Weights of a small transformer language model: 38.4M parameters.
Each number is 128 + 24 x the weight over its row's rms, rounded and kept within 0 to 255. Layers, rows and columns count from 0. The size above them is the row's rms in percent of the matrix's.

# layer 2 attention output (transposed), 512x512, rms 0.0289, rows 231-255, columns 64-127
size [ 57  60  56  55  59  63  59  61  59  61  56  59  56  63  58  62  56  60  59  56  62  65  66  57  53]
[[135 156 131 113 127 131 133 111 119 131 154 142 117 115 171 148 153 118 168 107 123 130 137 147  87 135 144 100 144 100  89 115 146 122 136 122 110 114 126 118 145 193 149 127 137 145 156  89 124 135 154 144 111 119 115 105 116 158  77 168 120 118 154 123]
 [ 84 155 107 112 108 138 136 111 175 132 133 151 110 203 139 173  98  97  99 106 148 132 127 104  98 162 133 158  97 102 131 156 129 145 122 117 102 147 147 111 111 131  99  84 143 102 106 109 178 149 161 135 103 177 105 179 115 160 168 108 151 125 105 155]
 [108 169 174 149 137 142 159 112 168 101 153 119 104 163 102 172 140 187 112 139 134 131 166 119 160  85 180 166 127 111 102 157 138 130 152 120 126 118 134  84 152 102 129 135 121 105 103  99 150 108 160 138 102 158 118 110 149 154 151 154 100 127 189 111]
 [107 114  93  97 120 132  97 111 147 146 132 123 145 147 141 132 113 147 110 136 123 116 138  99 108  78 121 120  96 158 145  89 161 121 117 102 109 144 140 167 120 166 126 165 130 143 126 116 143 136 159 133 119 127 150 151 122 116 180 145 124 164 103 110]
 [148  90 130 114 118 133 172 158 141 145 112 122 150 115 130 153 156 151 131  89 131 142 187 151 138 138 131 104 107 137 161 112 141  99 156 150 128 158 144  89  59 130 126 128 111 135 137  82 149 124 163  94 138 118 104 101 135 107 115 144 128  85  98  83]
 [131 122 150  99 125 134 138 141 127 115 164 141 140 186 130 144 167 115 170  78 136 129 114 119 142  97 157 116  88  86 132 147 111 138  69 139 147 107 186 141 133 144 122 118 112 153 122 157 131 153 150 166 147 134 102 155  84 135 142 100 114 125 110 136]
 [118 177  80 148  96 115  72 163  96  92 158  95 151 104 132 109 113  76 156 142 143 139 156 143 188 108 118 114  85 153 100 121 140 101 180  77 121 121 134 124 148 131 135 155 150 110 125 101 113 126 128 151 171 102 133 127 167 172 104 170 130 143 118 155]
 [168 101 132 101 102 104 154 141 129 133 133 157 135 150 185 164 166 133 115 169 151 105 153 162 129 130 141  99 147  76 118 163 122 122 119  89 180 183 120 142 130 139 178 141 155 133 128 152 125 134 107 123  94 108 137  98 155 122 101  96 112 110 115 129]
 [ 98 137 129  80 117 113 176 133 157 160 173 152 105 128 103 131  85 133 129 108 128 118  87 137  83 151 125 116 161  91 107 109 109 123 138 129  96 114  83 137 118 141 138  87 164 137 107 163 111 130 110 137 102 163 114 141 146 108 146 125 128 108 141 117]
 [154 134 117 140 137 175 112 110 104 166  82 108 156 131 140 109 131 186 186 130 125 127 172 118 110 128 103 138 134 156 140 128 143 128 162 160 108 168 142 138 109 103 113 132 112 108 111 151 120 168 140 134 227 121 193 125 127 123 106 146 128 137 108 129]
 [123 148 128 139  82 115 141 126 128 137 130 118 108  97 116 121 130 118 125  83 142 143 146 145 110 118 146 157  94 113 108 139  89  64  82 112 109 143 117 135 162 168 166 115 172 167  79 153 135 106 131 176 105 152 125 128 131 123 130 135 156 174 145 106]
 [150 119 137 125 157 135 134 141 115 110 112 119 157 135 170 168 110 115 102 150 147  94 108 141  91 180 149 132 150 164 103 142 132 157 138 109 132  87 116 143 116 142 126 149 114 160 135 143 173 107 141 133 113 158 135 148 138 156 174 178  80 198 128 119]
 [179 109 157 127 106 149 156 140 135 161 124 121 127 133 116 116  96 158 110 112 117 132 137 139  81 131 106 135 127 153 145 141 121 138 133 130 116 153  81 133  97  71 109  98 145 108 157  66 136 148 128 142 168 141 145 116 147 106 117 142 122 138 105 168]
 [144 133 141 174 147 113 164 107 118 122  79 127 112 123 147 135 168 116 107 135 136 127 120 149 139 143 121  97 116 126 122 174 155 116 137 107 141 141 129  96 103 167 143 131 109 153 125 113 143 134 116 182 115 102 144 182 157 119 135 164 130 127 124 125]
 [102 132 149 146 124 120 100 123 143 128 105 138 121 176 138 116 117 126 135 106 101  99 135 144  69 131 127 141 114 125 125 159 134 140 103 119 154  84 145 154 119 138 149 103 129 123 135 112 100 131 162 146 157 129 128 171 109 133 124 174 119 102 119 139]
 [114 126 138 119 103 150 127  67 124 129 153  86 129  94 109 130  98 136 138 153 135 129  94 112 111 121 123  97  72  99 137 122 146 140  99 127 142 113  93 128 129 138 144 153 147 132 139 124 167 137  99 162 111 110 173 105 123 127 156 153 119 110 127 120]
 [144  88 129 100 129 122 148  58 119 123 133 115 115 120 135 126 140  89  83 145  99 145 129 144 106 134 140 113 151 145 127 149 122 127 111 138 108 130 112 162 121 105 181 153 144 106 135 105 140 136 152 133 118 164 140 164 103 159 114 145 145 130 147 147]
 [133 121 166 109 124 129 123 167 105  89 144  87 167 140 138 102 102 104 136 134 131 200 111 158 152 110 125 154 132 121 112 109 102 151 110 125 125 102 163  87 124 170  86 109 142 118 130 141 135 103 140 177 181 142 145 136  96 169 192 124 166  97 100 129]
 [109 118  98 148 156 156 120  92 127 137 151 172 117 148 139 168 130 172 125 105 156 132  98 126  97  69  98 144 145 152 117 116 142 115 105 131 130 122 173 136 103 140 111 150 143 151 130 126 117 161 153 108 166 141 184 144 104 139 124 105 145 131 157 116]
 [139 170 101 137 114 109 128 155 131  96 114 116 135  75  98 140  91  95 105 172 132 111 119 152 104 176 115 136  75 159 147 149 125 141 136  86 135 136 144  95 137 161 155 134 145 116 125 101 167 160 122 187 117  89 152 153 111 150 126 126 163 135 134 123]
 [153 105 141 134 149 172 136 119 159 146 128 112 140  94 117  99  93 124  84 151 133 164 140 100 142 134 137 123 133 166  66 135 130 143 151  99 133 139 122 113 116 136 166 150 145 155 156 114 151 144 112 111 109 139 148  70 159 111 114 116 142 154  98 143]
 [ 93 132 111 145 137 116 123 138 142 138 102 149 151 165 121  94 101 155 168 133 127 142 125 162  94 101 140 145 112 117 113 142 102 142 119 124 144 146  86 134 150 122 123 116  77 125 117 146 132 119 153 170  90 153 120 125 138 124 130 140 139 139 114 117]
 [105 116 128 158 130 136 129 150 157 148 139  84  94 150 159 158 143 104 121 155 124 154 113 115 133 155 102 125 115  93 130 135 104 122 148 135  94 134 140 136 155 151 110 127 138 166 117 154 141 129 106 132 120 173 140 136 132 150 170 122 149 166 130 116]
 [120 114 117 152 141  93 134 138  87 151 115  99 157 104 188 146 121 113 160 109  98 105  97 181 102 150 104 135  97 114  89 166 132 178 162  81 124 102 130 133 129 144 106 130 143  65 128 126 180 124 146 109 162 129 142 130 117 135 128 126 117 116  92  93]
 [162 140 156 144 104 142 135 148 149 128 168 147 103 150 141 121  89 168 119 115  71 116 162 154 103 101 117 141 141 114 139 149 125 107  97 122 149 124 127 102 141 138 136 149 104 133 124  97 143  99 106 111  85 160  92 152 107  90 107 140 170 114 155 111]]
# layer 2 attention value, 512x512, rms 0.0233, rows 232-255, columns 64-127
size [ 68  69  71  72  72  69  71  72  71  68  72  67  73  72  71  67  70  70  68  73  74  73  69  68]
[[108 131 144 132 140 106 122 124 121 147 130 138 140 129 114 146 158 158 186 108 139 133  99 119 136 136 108 122 189 134 152  89 142 141 129 104 156 135 107 136 151 160 199 107 156 128 119 172 144 167 126 110 139 142 182 113 131 128  97 153 138 146 107 126]
 [145 128 130  82  96 125  87 123 125 117 127 165 123 112 153 106 118 101  96 126 135 123 123 125 116 146  97 107 144 191 145 126 142 134 105 125 157 144 118 143 145 138 112 139  79 128 167 114 133 129 102 130 151 118 124 138 133 117  88 100 163 111 124 141]
 [113 115 148 112 136 125 154 106 124 131 182 142 111 120 110  85 152 148 134 114 127  91 112 143 127 185 137 136 157 137 119 148 156  91 135 148 160  94 115 132 100 149 140 105 116  94 119 124 127 147 103  82 131 140 103  84 102 145 103 124 158  97 130 104]
 [136 127 155 148 113 129  81 109 127 145 138 124 130 100  84 119 127  89 148 135 122 115 126 130 118 104 110 146 154 146 131 105 126 112 110 133  89  73  76 130 137 127 128 149 140  92 108 142 129 165 108 103 134  82 101 148 144 136 155 140 146 107 122 126]
 [139 118 144 150 126 134 154 119 100  85 105 101  69 141 146 137 167  96 125 156 120 164 158 117 168 126 141  95 141 126 121  75 122 125 134 160 105 151  95 135 108  82 161 131 134  94 151 120 123 143 146 117 119 134 110  71 137 118 128 164 154 124 165 157]
 [117 100 152 149 123 136 168  75 181  78 134 157 105 133 154 147 151 154 115 111 120 138 107  82 126  43 101 160 157 136 127 158 138  95 125 162 106 130 144 116 139  95 102  97 121 143 153 110 137  80 106 118 161 128 121  97 120  91 126 132  95 164 149 130]
 [ 72 131 116 154 133  68 130  77  91 117 121 108 145  91 123 107 113 126 140  96  97 136 130 116 154 124 110 142 138 156 171 124  96 158 130 145 146 125 161 126 122 156 104  68 140 116 140 115  89 153 132 136 161 130 120 154 154 141 170 160 137 108 121 162]
 [171 143 119 141 161 116 132 186 150 129 122  99 167 135 136 147 164  75 114 148 123 112 130 130 166 138 140 151 111 127 147 106 116 138 103 130 175 107 157 109 149 133 110 142 109 181 134 131 108 145 110 120 113 138 168 120 136 127 134 122 140 134 119 150]
 [ 91 135 153 120 146 100 106 162 132 100 152 151 150 134 116 143 145 110  85 131 119 115 138 136 181 118 140 123 129 120 142 167 119 184 138 122 116 124 114 104 100 137 127 133 163 146 142 100 142  89  93 200  90 114 132 141 153 129 144 131  95 140 144 125]
 [167 129 145 123 142  96 120 114 100 135 129 141 140 136 107 122 102 103 106 107 103  94 115 147 129 174 167 171 135 168 121 193 111 115 137 129 123 151 113 123 156  75 135 120 112  93 162 121 113 113 129 156 125 133 134 117 128 110  97 136 115 154 120 141]
 [127 139 115 130 118 119 149 114 129 152 148 149  91 143 124  82 147 133 154 129 154 181 117 106 127  81 126 153 103 122 140 100 110 134 124 170 128 146 103 126 140 149 157 104 164  90 106 137  91 137 146 127 126 131  92 165  79 110 120 106 199 113 104 121]
 [ 64 153 107 149 120 119 130 128 143 126 107 131 136 170 110 139 120  92 170 107 139 101 163 117 144 164 156 102 119  70 135 149 147 102 151  96 142 167 153 114 149 122 153  62 129 149 111 134 111  95  99 110 122 154 139 100  97 160 109 130 137 125 147 124]
 [111 118  97 112 128 161 120 110 111 148 135 158 117 154  95 117 110 154 145 113 132 147 100 121 120 109  83 167 159 143  97 105 110 131 105 127 143 102 100 191 114 124 118  87 149  83 112  99  97 124 114  98 130 142 144 115 142 124  98 139 108 161 150 165]
 [107  83  75 140 147 128 145  91 127 152 119  92 115 129 117 165 181 125 109 128 121 196 163 118 152 120 149 120 130 132 183  68 124 138 139 165 108 167 112 146 123 165 131 131 113 137 132 113 179 123 102 133  94 142 108 123 131 135 165 101  83 156 118 170]
 [131 101 141 116 134  93 125 119 145  80 158 199 131 126 162 140 129 104 102 142 116 122 168 135 132 118 139 147 109 123 147 123 166 114 151 123 102  96 149 129 207 130 146 162 148 126 103 137 122  69 121 108 110 161  74 145  79 135 118 102 148 160 106 103]
 [116 106  80 151 116 108 141  85 106 119  97 143 141 131 170 167 111 151 147 125 123 121 153 101 122 116 136 135 129 162 152 111 129 103 136 105  84 139 159 141 106 133 123 155 152 154 142 106 104 192 123 133 148 160  86  88 140 159 123 115 142 132 137 140]
 [138 107  83 158 120 122 147 108 222 174 112 143 135 111 133 167 146 167 120 159 159  87 120  86 104 104 143 137 147 133 125 108 139 179 148 111 137 143  90  96 128 106 141 130 135 142 145 158 129 155  43 116 110 142 152 136 135 150 179  88 111  96 121 106]
 [148  86 149  96 133 121 132 167 147 144 114 141 142 107 112 115 167 125 103 135 111 125 156 149 152 150 151 103 110  99 164  98 135 150 134 107 130 138 125 163 140  88 123 115 105 106 158 135 149 132 102 148 155 131  99  84 138 128 144 161 134  88  95 128]
 [ 84  73 126 152 160 146 105  98 144 142 118 135  95 146 132 158 149 120 109 114 120  92 133 133  95 111 169 129 162  76 163 144 107 124 124 153 145 109 147 178 113 115 111 131 124 108 101 177 127 113 137 103 136 178 121 108 152 133 131 116 117 174 116 102]
 [113 117 107 107 138 109 133 122 142 137 131 131 116 153 147 149 143 110 140 116  87  96 129  90 129 106 127 145  82  65 150 131 108 117  83 151 102 167 139 111 122 120 153  70 142  96 110  94 147 107 132 129 163 146 116 179 122 124 122  88 160 136 153 122]
 [158 101 117  71 134 126 139  78 122 135 154 125 104 111 151 129 112 143 114 145 148 108 113 137 146 135 126 123 137 148 141 135 105 122 131  97  99 139 131 108 130 147  99 119 183 136 132 135 148 140 109  84 136 140 173 120 119 129 125 103  86 128 150 160]
 [138 123  86 103 169 159 147  87 138 154 121 127  86 132 148 144 156 149 156 131  90 148 138 113 121 134 135 165 126  73 122  85  84 123 126 111 126 128  95 126 132 149 145 118 128 116  82 116  75  96 168 116 124 142 108 174  74 115 108 183 110 154 145 125]
 [107 117 104 159 116 167  93  56 163 131 102 150  73 168 131  85 106 159 120 116 117 129 161 112 139 137 124  76 143 104 114 153 105 102 111 141  85 168 127 148 130 112 152 131 122 151 125 120  96  90  99 125 141 132 128 138 145 101 166 103 137 148 150 122]
 [140 142 110 117 138 127 154  88 139 129 120 106 111 103 178 173 117  89 141  91 158 148  60 136 162 123 165 112  80 180 130 126 121 149 131 106 169 137 119 130 140 140 116 160 106 108 117 154 150 157 107 134 118 109 149 110 111 161 141 161 112 128 124 168]]